Weights of a small GPT-style language model, trained from scratch on English Wikipedia: 14 layers, normalized queries and keys.
Each number is 128 + 24 x the weight over the matrix's rms, rounded and kept within 0 to 255. Layers, rows and columns count from 0. Numbers have three digits each.

# layer 9 MLP up, 448x160, rms 0.259, rows 0-172, columns 0-79
120083126088166149142141123153133141155123110151094144098113105107135082152122111088090151127093122113114108135151142154116154163128157176138134154124152098172119125116155148078126106114111151146126133159159119151177106189102135128126138152
130144153119133128147107135097112087120143141088083131157122100186103160108147147152152145090113132127144126131112127100125124106141157107127161091112133098131079132144082095136127064141160094138149137138132157136136164143125117077129140141
123089144143145089104132128142151126130152119164138117117109124101154133154161096089155124146139110097157142115112119173100144112101101096124135117131132134159116128142144090128127123163075094140117161145143091131151109108083131138140159168
093156129154150119110120109126107114077135098088148156140152181100130068128148119097106138114140139129124099110104120115123136114120094128145119146162140122085113125118115150119124115124144148105087089103160119128138086106144138099165114126
114144142114145059151121139090147146145155146121096139133106123150142097146137084142152114137117137123121139124138126117070123129119111144135130148125162121159146099096119165131140150134086153136109118158141171109140129124123118118103134125
115113102109129106148117155082126117113126159170080108155148160152065100127160162095162130111159142129114119140147138161090111146138121120097141116055128106142140086128150168151179119129096112132142085102097150133164157143104137107128168147
149100146126182120133115129142133129114213113118104125164122126141129156138152136172121153134143106120140142102126103111107088151105087113085145122160127106156102159131128136165152154125121122110110116118158098129138161162124120115062139105
098134090130153164094146102087114132151096136144115088145121158100158166106161120156135158108147127158179116132106151133149093140137149119135147143101144124128145156135084136078166181131137120163137146173095100118137134161084138110103128125
122144148119147107111103141157125207174093137081154159103126099106145146085108134158130134105122157127126065173125169133124141172140097126127106169162175151107132176107133165129097138100072115144149130138181073133103146161133123146141081092
130109131126107141113156107119105158103129131160132077113142141162130127099157085117112124132119136182123134111165179186126132107096095136129148118120126129147130109156114152119133143093105165156117129104124137155096120158134138100121121133
138127136156150099112113152138081100111144146135129145107139071192111153135153088127113120107138151157146119106096174140110145125125130130119141114117154134139126144108151120158092103137132153089100139178157142113085113145118107159130144138
141105139107135160139085087134148112110155172163128103179143154132141165182137142100174164123154149142104135135087130118145119149115112102119115139134110094124137134149142107147102152123117172104101123146139165110123125134109122153101144162
126079100122154128133099151099139135143125143130086158123146136155173128143080141063124127118144161156122106108088180152127139129099107088167135133109167151166118191143121093181131165103139107145129139119159123135055128106162124154152157123
116113158142165122096095121135131143101170145119132084089100083118144112143115086099145112116098090128134144150101148148174136140111120193130125070160127122163164129115158158115132174146154122143174144149144138097130118127155114122110137112
119156152154144150162164096149125133115133159124128128124098106135108116146099141111092119104149104148142107131152095107159090143114097137132150144107127128131082121114128134143163174131116132119149113126135185072186148093151115131148111149
121109113136140136146146087147126144075128127136125168147109136129141137111141122113144154100119153140167114157140125132158140152119136075116175126123114122116156156110102147109129114137145149083127109067127123126123166125112099098154100167
164149073115107147149111135114110151133130130145127139125172104146149182115138122149143108168150156112134174108120125140113078105126144126121125125119115145128136096088140165131161137107137115128092085133099132174083134105131117100107097128
162111124117153133139104127122158109098124141093151120125086124125132119154109106133140191205127136126146138053101149178159112077142161156137091147155079176138163129104098131141138102111132159113136148133144138121128113142101134128143188112
127194159115103131122119135188112136110139127145133136148174134134185144114093137118131119143149115070122126127145111103117145165111138174108127103121133116120128091146123125123162101139160140181093120121112136097145110080135111140154158129
201190131093149167166122157158129194090145111153100153136139132172157115166128137143135103123124135089123113137146112146150109141141127124090120108097126095130149120176135128098099132127125106143137101099162207150086084098060105105143126129
131112158141116090155141127177141130125097138120170135080138144127107120168099092141172096094143123153127160140175114096114112101081155072122121112153139093128138120144090113121099153122131169134158141126166128156128127144131104159161092117
175144107179102143095151077124141087134123141142147138111143150126149090137125152137116128105140143117120139117104158121140123101143142093115100138117150097134090155096088125154171119090105113152121143104108121164101124128159153127114097147
108182122114134141132123086126108143126119160121079097097112160164135169095129098107162092154156132086103113148120171128121145156111133144176106095162145132109134097121139184134131110135127149131132128111113156148111134144108147127164176153
133143132160109160138124105146119167159128134135120100090167138111133125132139149112110076139120075111142150089190166130141117128093145091126125145108142175101142123147091129148149150115113084144100103171096137134127156080106154121112143117
124114081118147138127121124152123096134150130140129111092151110126145169136147124080132135142155115160108101123156064137173156085156143154128100111095184143140127080132102150127090100119135145119124130102116146138145151117132146154090108146
128144126132115108127124152117145143133115158119118077121096083115110122173200123125153111146132099087147120136130133117105127101137139159110141091104100101162141106136176133133130112084132165188118127115125062129141100094098119165117130115
117091127105142146139108130098119135164127127118131132153114133112154144125136092140145135096106115122134112127158126113117098108095134138107145104118121184121165098142102114150142138108087151114174147145113145111104125109189155140109147121
135128107161135137143133153162122155135115120134117141143146144084086140144151145130111128107143150157119137153145151126150128162120136172133105129122108139114118143119092123116132104148122146138132125157155137134107122168139073127147177123
090114134136076162100161112129140082097159059084129132134114156148154154140096155091115143141120122152183119147142105141160118121124161166135108126132149111122116117180158170130096140131094137126098113131138140086139129168112126158100181118
145112158104117126133131100156113147169128169074113151129122115119100098123097139160117176113204115135162105143074085113136141137113098129103120114140125138123158105119141140069130136157128138156142074123102123113126158088097164157120141136
073156086130132122112140103141123158112112146097125126123118083088086160137127132113143103123124118151129142140154087155123138125122169092134136140118113143156113151097152129129098105141124141119123112120116113130110085148104095140107141111
139121093125159143149117136115141114093151097113143108156157130140096117104115112163107102165103145136131169147136106133111150149142101124106108117117123131120144122111128077120101166131088112100133142128129124129100100151115113112134152105
135142169127160128123148103108141118114125143111086143149166147105111083143138117128135101099135104150099152098109121123096139123149163128149140117122148116121127176189128118148145112144125062131124092133113143116132105122090116162141124138
096083118103123143149156158130094074137126135156107137147147128097117080166101127112097145122107132169149085104110135120153135124121168136144146069102130118102138121126113126102147086122084168129168108126131115180131117126121151141171157089
102157097111129132120119170149113128119159122153103093104138156137085140152132125159126099175143117096104152065152097070127127154093144158124148143142146134130100164151132119116125108099121097141137126112099142088119085115096060144100123174
154161118108125166156108152117122102144184110148122130151139149115145132148129133114137112120104074123122120141124114115099134175089092110118131130118137168163148150117121103134146117163117137113171091116131118099143124140140145155101126072
143142090152133111154163077068147089072135141162135137144130146135103113125115123119153099167116147147083155144125147114160204144094080135129130131128122126128118155124113121137164132112148134140091097130170124132152143089159146084136116147
127153137113088139137127121126126175104149103129151126129114080127185108145095164144092146134130080150133113125125167126168140105105175108142097141122179191103117106122158119129133158099138102150148149155116100139139137123136113142170138102
179134111101118142174132148139125151124141108119157137149140101096120139181101130168086122150123087084152154128135148138170063140184114150142146126137196121147119116147096148131104164128117134119119114141122114130156149154146125096141117102
120161123108146131134136148134111163178147064148128120106160110153188135109141150128129150135157110093126088111112088142122124136125123088138125091106134127107106136133153136071142184111112110128102090158140140173114129123128130102116146096
163146107147152149130161176130176173144087101120086154114149124126122106150135119081135109139157116151137148123148151102135166148176159075123120124118145148129111121130073164166167174137102126161142101125120104133123128120138121077167162116
113106160093133148065133117132136113135122170184127151115121152116141172107095108126110119112146163176109116128129121131132136094118129146148137099097148129151109144132150135105160100125111135090135117121160114080086096156059122145093094140
170129170151138147115103135134142133168167178121139136158141113080147165184082144180144083141146109130090157136106177107156116117088128108147122169112142120137128095129125117130071100133121072155139108107115128164086160094163140129115099088
081152164120075131116149132087150096158130126130097136119091187101116136108164138078142135146101136135114077143126109119135131133147120152130096076124148093130092100148143154133166115154087147111131168134092131143133071088128128139104139150
122135144138141125160192120086126111119105153130180134104140116159128131132104141104084084172104168109172118135135121156066073171146148099117099173083112141146157124142117121137155129122104133134134137152134145114121131139144106142142160121
135128165111144141121157136115156147085133125120154120172107152156118093136080196127104142153149099115078132111105142112135077134108141110178133120142147134105158151169150125123110152126100126128163115131130084136101130150088133121143077141
113156116136088152110117125130138163062153134142141138162162156087165201155119141109069108100150080134160131091116136113133114085096080177088138101126145155131119150150127118131146116154116138096107108108132104130131115135136143094135112114
154127142168097118158142135102115131142099113117153119161146165112144147130119168120135085135150154119083117130104113141135159096140122137149174145129087124122108110089093128113146187139118084103115095126097159106115098094148152135100086099
122113132132158161159086087126127157092183092093126143139113121115159105112088155105125110099088114133159117135118140142170101119145098144111137102103118132114130131146172083108099131124098157160138139173141093127124159127126165101130101131
139133091126134128148132091147100184148115145163113085061145120159108096177164146138163157155122114137134110110165127145109143098158103185146102148112096073120159106107117125084091115164141164101113089125132092141116154095147110121099106146
121146144110160129176118178166160124139167140148131125063142118145119127143117158119143134123119120118083171142136156125100140087108149132101113134151151108155088128168168167119124137157104143130118092115099121129121120115137136169116150156
119148130126107113122122113119173114143137122103114130122119150151162112099120156149125125129147109108064124121133141125108116132115091067169115187156075113171133149159172077162148105114127118114114146088097140121095121156117110174118124136
135138093139119154114141096152089131135131147120115153092098108099199081117139138130147097096094147117140193164158117148134154134113183105156110161127164151075102122161164094158112119118155124064172140144118104132155141112126145140115150137
122153097151096140137097162154113159159166096169120113049159138131147143039131136123120111134129143134131114103122144089129088138141085144081143141117151135150129122110127171118120103130125115117110136134127140134126157142119114140166122137
111089087123123169157115109171181140074140116124159152136091110090121094115077129111152129156173116116106075153120162169144134164159093115169098113107129127113140174104107144133132121169116145099138148109101138117166158153124129146088062111
140085119133123115098118146089119166094118106115130079164134146072098100173140130123139152093162108085163114093121143128070186101127152104122128123123165125081157107075099166141134128158125133130126140115145134167136143135156143086123120151
068138174170100113157100138095148156105126106139097120116126105146103111181164155136107100128143130088150125125155121141169126168117113134142094135112112132119130109138143176146164096110128140111121137110131136160174169126140118170101134151
177122132152108164113102148099099133118127139136109140156140105138129106146103146150151152156174116133097168121142154149111081128116143118146128167151141112111146139075125087149133111195140104128120154125162124094143151117144137146085130121
182179089125152117153103124133134130152152074083136131153120137144080114132141116099110155136103108150155167137113104146145112155097152075135077164116154153154139064098112124145184134111140118106134140108117154139125135141124112150108143120
134157125168157097131150152133143106158127120157086161074128135126142157134146131109133159121173124124143134113111118117070113092161129115116147141125129122141118161091117099087124114107139115094145135103102109129147147097127149145117145129
138152099132187106156097165095131096122135099134079112124174099145172153121131144119170126166155125116156114113136130136157120099114157155128124127131142097147132144118132064111119131127107152139160133106151133160119130125132173133095080117
120152133097180151126123100157147120164154120087147147154111094152139121147135102132156155104111138148172093150123114149122116130158139126109071117161136129119131097103122134095132170154139151126080124124139131140103127133095142091156163156
160119125123180135106113155113112128108175100119101109123123116142144112102140111067163179117113163116091131111149132142046134117146104146138113143136110135126132110166098115129101142136132132166145100070164144131132150147118151133152162136
121133165152114151153125155135120129111118147119133161130114110133140157182148134119141150095121128174135109117140177150137141146122145133121118130088133118113113151179116118130122123114143146133099150156187108156143141134137093144113137169
138149134139119170139173131116154114136111105105126113155111107110126164141121182084156131137146107147119135108144137086118116107108114137125124137137158124125168147111108117154143091131116112110153143106106152149107114130154142096148109143
143148128120171145168169125100116102150111125092140135127142137159123169125136097161148126131098110174151173159097123145128102102133116097147151104130100118125158154169153109124113101145113140099108123113099128119132109149139132149124117121
170111134127182128076068118151153142173095106083129127145157128108108103126108077128140137122159134104109143127111121095159157085166093140112137157130139091167140156149172168149097151160164112150110142179144091150136128128122119127123105092
118114121097152084139149153170147123173123145159111158121136164143126153150145097109133116120121102116121120099112136174110135078159131138108133120164089121138112143144114108136143116105133151185112120156065091130129159099150089131101142144
139120160131159130129117114126128114161065121112128130132071134091110144142131148109132087114155115124090115105125159076095113082114122124148097122110140119168105142123090162155112124136134144144122083141105163113071115142081159133101121163
120117182178120124143143129136094101109130170100095100146111121104073130122072105164132102119131137102122093169109101084133130142132109113150136123123122119158169075168073096151108088123117099116074104096124077130055124115153113105128115093
112165087105130117133085099097127119147160139094113133116104146158184134157132132097102088162123137112104133142123116104119126119152116134113121139153159114153088166162157114137131119180146141158148113096171123087123124132159131140115132123
141137100117126094113156117116107152122151129153118156196156117125157149085120087144088113136156085129157122138146128109117165134095131134108116089151159166088151134166162087176102121156120117129110151149159124126124154109114130130134152102
107129114106151138154110102180132126124149107146135127111137140117107150134135130107149161120131128129115141104165145135121136150144149163085142141148116151129102106164145095111126111145116141126154129128113096141123121088126100124106131121
097156177079110069136124154162107123157137103102097112157101094114173130159130162122126141153146146155139151116150135094150122104105115133142167137147132121117138093094163128096071141091124138129103076091148138135076097120122131133141106108
154106149134141112135103144073115154109098118124100132128113097131106170104183122131163105110144127151108146111119105103108060135103105158110135171141165122170070076107103121122139121153104147114161140156095129115134157112142127109155110157
131132119141120120155124135125189116155080144096125138140130144153068161142132114148116154104120135120111110138130129071139132166132135097169091083133132152121139103078159078123133128152113118121128117147122146140119091097126113112126095160
141091097134169125091100176135132082165129130181083099111124122165146129101089141138106128154155126181147164152102107168089140168123099127092122162147140167088138155089149133121096104100134168133122131098116175130140121142145151101120133134
154108124134122135126105146136111102107113136091149124121101111147100152123122089100103142102110120155135117168169122103139147144095087134129138122138166067077163147123173108153099115124149126145146119142098122128097137106086106125127139116
148118093142123083125114176114128118147146101085129099118130093134142159170114123137146142146138167134117096072105119113110098128145108137125129107129150118136108121185137117134106154087112135112106127090123131134136136161134105147144115131
115150126118188173130172142149107154142126168157133115119126156131131066136115168087109124114101106154078129116113098133074133139123079143156114136113097104125157133137122115118151115149121172153092103092131143112104096159158141100123121158
146122111113124107171141149107148134092097134151163137146079111121126115129074148112067100093100160102100110101133126110144111146103123121158094084109139143166149132159086127131170129107143114151104146137093123097140140096091118106177079145
157101105107134150159095165126137110127141116141113137083109106121100115118133132122168140138126137138117131124115120151136125078196070162099128115102193138114103130147119119133144147134176111149092154129114130162137131123116129151129099099
141124125125155164130073152132185165140112129167131125105166127118090138108130119161154126111101107129093094155135132109154102180157119150123089214130120115133114125137081151127109143152135128124143164131171119131141095112141137140133161084
146124120128126090121158146127165151109147112133155152124147142126128138140117111097106096147121161109132143096083130115148110145155145146150091148117105151126177108124126100142106148139129090138128137086130133141182108131155113157141133153
170138136130128090121118174124118133131161069157110116155120131103084115136137114122142133122100083094148126130143098152130139127116139088128147151170165099110155079130086153141116113168157153122095150127132123107153143144180148128072152131
107087136151143141104116134119113126129139136120111093133107104209157082147154162089129160101113171137144150149119095140100091138130117073125148151183110082117114143179115145153147133153139132140134095126114153119105132119132153131100159115
142138135159113115116127132132117175189073125115131129140153141130127143131121088097170134132144129099129136064122092134120128142148138115087127114134106164106099105155132113107150159174141123146173121209155165130104136106172132142122088137
097126107143152082114135106136147189122107098164122124131135144175170144097125155161093117106093099089122164137114119124169161106161169138161142129115136125159126157142133101137148166141115101099098113110133090152134125128112112126135139138
145147092095153132108083120138123117111124150123129101120141149148127127133175121161155126137166174105116122108147158111125099122143122143112138141150116139143100148113159130124071146134106158156111074091127124101116109133132140119099152144
123092116123135126112146100129151156163136143116117116122124138138125116160102153113146120156172137139124097127156145110121133152157137102143107093107095122107093095169151175106119097131120106148131135146156151156108102098134111138104162129
102143151098110130096096136136113114158149132095135172111106141147121131099074132175145149104139174139137132143155140162137100111126145129174141134111128104117146101165157122123142116127127131129168155138135109111139159120158126160131143145
128099113103122143148167154089144131150170134112132113099122112117117147174126121077141162107102158184135139112124121135113139126143122133129080118139135127173082106146136114095146149152141134059122092137097127089125124128136083124123145079
126133130124145130144154094111159133150115105154099091147145110125207139105106143127117151135122130137139130095129119169116112148135144125137171116126152129145132152120116167159119160099149116126093187157161125139110139135123093147133088171
160141147121134119098125174129139139131156148117098138144096157138132140091150136129171136171110150115137169141160099120108142124104089121151160143135160156139157171133124095119111121147107144132121108134084109110148189150165156099082112140
158123152133160119108096130085114151089141107158127123064118127119127105113144112107123123153112107123161073149123150163159110097146139109135102163085140101149134141120086120119118110121129131112149157127123152152141116139117139083139151117
091118147103137142104111124126061129117167142130189143109150151141113119121162139127133106146127131113139119110136135099125182143132174115118123103138103132111156115134107164119119145118137121129104139075142158126094141140090118121124169084
142112134075124171090122125132132131126120072157087141106130130089132102172114147121141137160110132072106101167140100152130154128120118144122155136110107119129122095160115107120132159084144177121151160138068103088109110142121125128110108131
138145079147131075107151167135114143135157106121153111122090168151108073114115171147139097135135154115139112149102166126137125132180155133137165124162141088149135131131116118111126146128117103131209112148099117099132125131138105117166111108
139150107134119091135111154070124150161105098184120125095102131089144115121089143082144128143134123112107147122137080101140102127174124131145138145112143134095127110133129129128083140131098115169115136101111140087167178114123142123114146095
100142119152144126117138140111131084089109170120109108166132113134141131132084135097137133124146159136138127125132126143139132125092073103128123150104096108085117138140078132100159160131113157138109108148137136091090120133112104123122156108
117163111109105162116095113144130153101120128134160155155111094137130134120112082145122162114156147116122110119097116136087116112125124099154110097148085126163085094171129120141131135131096087100105141126096103122113074123141121111132131108
123150132107075103083125121096128081127103114134141133117146172130164146134149138128125114162159123137119141112111135097151124153139115102118130076143141127125109126124191141141136124137143129126146171102109121106100108144167129112127131160
134111162112202141065112167148113099099150152117118082135162153084153102124116169070133116123145133090093117157096132141131138131134120138121126112094179116125132131141096162139067161080120175151138115142140120160145138153160139118150151092
109162139116180120136147122109080098132102122111135094137103136133125138112139107113129125167145084066123137114154116142156171134103139168129109105115138126132100136170108078171093168121137122126153124136165144104127131115122098112106141095
131122160161142131117140142136147110115121136138097136164144091151140143133087168164155150130137104145128146117144109106107121123127136126112156109064150129069114152105128111156127195113111116136108161180127109129147130122141101107133154094
114161120102132131132125126142141124084134095119151121136119152147110075112132119138122158107110102129137136143172147156137086076133158135120124103153180116150157096118111134143082176093138153160162116170156096102115121144108114066154116122
172080094127102113149120131158120121101148137166160132098187128128122135140087151141107166105103144150140132117142109127149144127122125135101173131132114080151126097180164168139114114173150128124151134135095109105117132110124098114097136138
153134104145161139105120169107113140140166162151128145127113130095158139141130094104138148163120097111073115149065138095135129083159146149092140101091157127110099191095130143138128108155097144116167173159142127098130143118115145086100136089
102130126131140093127104116098148113108190143129148125108151122110141145156110138105165172139174177109096099081154156108141134105152133135146121120112126130136114116166131136122142161116115145163123142121126108129114119128086116124129127149
161098124131116097086122117144128126168100123103125084115126110154118133099162127143125163154126141141144082120159125088143121160113136135100107147162159094131178162137094140154128125132176111075156132125155102087105168148141112141132130110
180116107126131106121173123140098101128112158154115104133128143124188159096092122117150104094106131101162129119104126109138183137140137119116165113129095122097140158136151118090127111090124151152130134136130152106142151101147098183116172085
138103103107135117124109140144134120132111085118138109105173170146158162161130132129149149193103147133182100111118072153142121098102137129146137123113117147134159155145137198169074135126090116129111183104128092092128163147124123125117113144
110140146125107110122120116107135136141144120099143150098137162160127135067124084144081125102140150125093124129112095110119125138120118123124154141138136113189115107146121143148185151127082166117175109110123178114144162138140133126148165147
125115112126149059131133164109131099151150130115138101118125131129125132143116119129134118140138116148119170139126137118122066105135131095141132161089184163148116134119078137081100103144097119148139093108084124116103082072148129144140159090
165090124160110119153147129145118134130133066125085139124111112120118165101150117118135150102097127126095161124170110106105097108136095096126077129068159150118100139142125151118095147089129139140102131153105132137094100128134100121136143164
122116153132151096107109135136105155132106107123104135108110166112121121129168146127130104096098102108154145117082131134145119135137166117112137175123116125127166130131100099110113117134098134172162110101120109150145126114105118151115163118
117154126135111157176124091142130121106120127124126138116109146122148158139123194119113114139117114129132120133111132144125129142166096130116110125125124124087126091145089135130147139095112128157099107120125136129122148093115132131110148179
139125146133114104124153137117153154177125140109153094146114161131158158114129133112082124160136152121137139162133133116127119100144100099135196106122093097178167176138164100142158123131137113125072113159080116131125095026120153117166078104
120149103128149095133123121146116113113130083136119144136168126100143151140101127103116130129126096128138131167144104105126139136139138124112141133144124095117106151159142141123115096108199082097122134171107125119156103100127138142131120126
110122134168155139181076141166093132107156138142174084122094119146123151135119103161143154151107088140103122099147166110124149096124106140133112127124181146098119116105115096103149136134133127126100159087095116151106096119114114097126148101
139102132170108127109162127120175168134135075110141121169123106109125127125117150099150136138138150120133124113123114147157136119122145105172174189136111101122139126123127154169139136150139123103139112061126114090114129105098112125123115141
149130107114089072126109116168147140076123126144143164174136116137195148099142142129123112097164097134134111173116129114146104136090126117147174148117134149144144147162100098105174152139121097068090123130132109123118102119126097117179137121
168134087145162120093134172108117120106126110093128117113086141152125085137138164095146130135137125175126091124143148150157097113111129160135084065173104123141152127148122089145098089126110138139135106121098131149146110110129126094156166092
110154153113135127128153124156098112125120153146124112132099127127104126091128110124154111153086167120124107168125114150142148114098158156120079096168098137098150100147129089149149116099069153144081122117111109182133097150141158098141159116
102092155089150100116119134118147117093159157118126145087132129164134134124130168118188109129120168090088118087117158127095151120145128148151132147142111101103135127144123097124147113101130111104155104131136146088148128136158114129138127069
113124097222147123087101163095120108105138112178157140118105103077086090141094158107119156094125154109139112154119120121141158179133147105123137126133110111155137122146108112151128132135125105084140172110083158115123098188123104140145137127
158098195147143151152122151091116113182099139159145090135084154127115150170151142128123145110093121133143139142131104162122126165147149079141135121123161104127144149114116169117131142100076078137123165133135131141090139138128139158097156124
128125164119131147132135094115117129113127153168106129132150108117104083177098093099143170145133120124071193118139133079123101089134162138138144133107178125147081112144123163110156156140169161124120147167090120134137144131086109096137108156
158147082130167131121090125155104135123115114134104167144154128098112159173104119146131129105065112120128131129093107153124159135101093136140124115103133123105171121090096140141149122113155145124107143126163113140105073081135140163103137127
131108136121146089131147177136142127156170145107154133136119114136125094172109158101152150113101151126140129136137157136116144122093103103157092145141150165139141135137130125082151117165097113153166100137134094121113135140106109140109123147
124152132134133115109145192113146127108108099138135147131133125141116053124100150135120124162149170141128134132109120125106105133176183106139122127173149148169111130130098117173110135097132138129141168110135146081157135118123136128100154111
142131135082155104123138146124133144103141132144144096147126110137192160157132148100145103133138099125092110145126123136108121139099150123121143127113130136144101096124160102164161130141146110150110150129100140131087089112144098128122097168
131122171107125123130157139125119127177139152131121168139084106115147142082077134126134148112110144111155125109126180120140134114108155120104117113150078145154172109153104124113148143132070102110128184101127139150150117115179148151090131144
136109136200112100099068116103130116167130125112132170072127102126147124138095134142118075126135109135115120144126123130138100074124127150118103155157142106138096117109112144143134160142101129128117126121154128107094146143149169131131117143
143121135114135126142131122147116132151130132087128118111132130095158098137112121164113113139130142160166104111104127141130156096129121146152100116083169124164166146110149141140134115117090101134118175097127131156133144125157162137089150139
095092108130128101146109163169124127147130099107135102159100117110096122165159111116155145101118111115135115126135116104134086143133137168123174090117091140143133115136120122119163134187141137119115143117134147164114098120112108104138162123
085148129129126102034144143099103133099132137147124135092126136158098153128084110142148102083159127152131167106120107094115135120075122153150181111118114122055127107147137138145151125102137164138085102111097146118149128140125110097145094155
153115123133156094107121121111102105105129112157098155139114116113122091127127161120128139135116195183127133122131116143126164124157119119105114087130141145152125132114106145142128115116105153124080143153141201134157143111120132151128133131
096098131155162129141151130172118117129171143113138140133117089147157127150156073124134155140116100120121132147180115130155149135142110083086127152089120148116136143116118111100150178138131113136138138103117133150086151135155116151109115143
125117134149140111123115122157100165169132095121065131134122108186089150118127131089147121119169094088096118118130141089102109122060091141151120149111106131136130139141113115156135108135127145133142141098137156106142098130125153148128160128
145186133137119098161145122123141154143124165154147122110142124134102082084140106131138068135129137114100175138106158097143152117138101077106112134116172095113120108081154135106089136110129125174103132086120157138082123131152111148154148150
131195134138111136166122118128102142118157150100108121108125138138151131149114097123145117089160129134129143114157100108122106137125117160141127079114155145151128107114126140124128104092162134106138158123169157095149103105185155156137095113
175109112096131139140140088132112110102118102141113103142145128123150106117157144104126147103148193110174172139093126127137112155130159138128096139125154108186164095098102110140134142130165136109130155150139144153127140157147093154142127131
178152143134113122112127143144133114114132113144170172159073149149154129114131188077097104126147165105116092132133169106108143104126110099107189123123113141110113073130114152142130104153102091119103134112181127092123123097147118123116122093
123141109115137158136113114117148111159140111102113129136125129098108145151110123151095116115105153115125096121103166072100178106141121149113132137138158101140096103194086119126131133127126140117146170108131178129137135109163106106118143117
128099089115136111143116110115107153080112171089067117139135094110092123113152139111099159128116097153124088105121145063106123128124112132133089121120145128128109140136107114126111155111139125151135135143154101141119134147126112134118105144
189102084151111152101111101095150122173084106180142131109146119136139106147130160158151131148086123141109123088169132100085144102114127142113147107103153098138151191124091132129125092138173115123106143146149160120138117105192108155150149098
163130129136168110130087138158100131092079121112161174132171115130066124092159135126122128105125119111128083126124146144116125132126099129147137124131118097149171120171129123085143139146170152125091133132119117102116054150141102094091132136
113111165121116092131110131116096176098166091173136117157121167093115143126102118122140170143116116116098122165157150137081166156122155117111147088162175095129171164094144094145121141120138167108151102109141141136136115099104101153099149115
142114122113136125126113154155133104143113136131113146099149127103118210144149137113172146134140102124132133103176120177092145135147099130124149091126124146125175156101151167093159094125119149097139128137127104072108132116103138105132159124
150163140148138119117149151146118122124126132102116094120133109124119112164095115111174117083143121136123098110110121127119127135080163151147116152109137095096133169164109098123130121124143087176125123112140148121153106126103117126145125120
105122108143123115142136106107127082139141145136156152161119152121123114090067153167132151138087123115145100140103124107090111112138145125132144134123136129156146165134133119143190163144153138145129140121114125115141086151110129119126068075
151131134129120117139126130131106145129170129133139109166176161120128132128150128142145141072146122137116112140098137137137131116116114097123124081094146145141128114121094131149098102158112143126117134104178141084120107125127103133140093112
126142104158140097138133137140090115157124135147141127119129082140099115153152141107120141091116109161131142118166136130129132156154126085151093112129119145144131124108118112152145108081134147166133155115127135147092103122125147129144130118
116124097132158141084131103144098122165082091151131117148140111111128132123125154157127143164112144070098125132148117121127126177144131120105066133157093097146144136139107110154124106171111172136109102147116125077082188115118128120134100129
121150125142111127091103139157111116160150135090078147105127126097120167110153134087108142124160109156147119137127130134094114153162128148139096137156117146115136120111099086159133065135142165096090149182126116161100127128132144130137159157
118105132108075124161129143139128135127080104121142139138134076167135149147154127126138137116161148135131134111096117108111097092106143103148125121095123118173111087085123132144133105080125132135096140097122130123129137136153161105141130122
127071104082127126159114119155131137135148108106136114108142112130112150100098133142120102130097117111138165111151108135135104103150126127140116136152099154138120138130136097116096103122138130109159126098109078140116094136136149135137110123
138149139140132143155148137125093110148119116141120160099148109192149137138134167120167136100132144110155150146115140144135104166131127098119119152128125159145132148132097117117129088057140135102140140137123146154149108143102135128121144119
139158154126154107145133109104161122117126119149201182113093151094137114142121150159141123121119107116113161134178140155111158129151153125125135116110138111142124131133108133071128154149124144153132128140152132095085117104105146124171151151
144089112128138119127084071152152116106124105105101058107127162085108131098074138178156153112160167094149160133126141167121169135122123124098162160081119110154151103132126092133103191111125121147103142112098144111147124133166112134136093138
117110129122120102129154146136097160146151146101130141140147079160097089159148092170110131136161127129104132155109171096135130103135107121140126134109186179138109161171125117151155127113162129161124148107126144145094145107118118127111117131
143101125105125160117097171097120144147187136084086177167128097124118143121111131109125134125136131126164121151156131129101164068145124121193110147125136107119138104098132104120137126094174121153142128119153126173133120096133126141101140140
109124146129090119096128161144099105135094083155123159132104127106115137131177136096097147151148119149117106126112096122154117121139150155101128140117108122137139127159127126114085096172164104124136147115124104097119132138138106118151136172
105151136143155126112122151121127115141118165197138130135108127138135104143090128109133174137114112108115157126150104127091153136109139126135094092144084165092120123147147126127163136114063139135152121122137116120104110178125140134122143135
175103101128101121136117139125177112089138163105119139169141084108130114097121097143173122068142138115123123105149104143152141119107116164128134150139124114113140117152138139073100125149124132136135120140173108104130130142139150105090132154
163136098122134140118129152095103141115103123136137126121183149157123136118168102101144111125075147096105114158133127121133134130108149139146127141108099089086123085149142089115105120158079110143125140124093143119109150110171139142095120086
077136094139133114085128148113121124143114100139121149121129107126109112133137128129091141101136108147155083123148148125149147107140103151108144112170139121113126103128134169122120122137168160096110105147134109156145114092112154133119171113
162094118132134139151127123152119183156116138114173116092150138073141145173125184130111142120097110137106153161149089105117133124125128136100140115109152101104138117108141135103140152156107142155116128121102112130147141138105102091109103132
144120090129182142120107130184146132155138124166100135180134115103107117130142069147148170115080083144104130119096158114083125143101083155124115138122092120131111151097144103137100131160116163129100174164123108124128143134099138128111104093
088107132104134121106143129092095128128158166150124125132142188112095114156115121191149112126075125137103100147125160172108161120157097136120121120183132084137102137140153138142121076108116122135087127128147139141104171137119140149140149111
082138103107133115100159131123128070080087140109135164137144128105140122118122116109126099109160120105152143150146148105150123139128101173168114089137147114114123115151084065177126139116118134133109137138112143125124096126125126162113168107
119092142102174179141092074153129162113120108132141162150138116154096134145146141115111131148102139110154130124138136077137110191131142143150133165139109137143146106108116084090105099135060131111154110126111092194124126132120126134113144147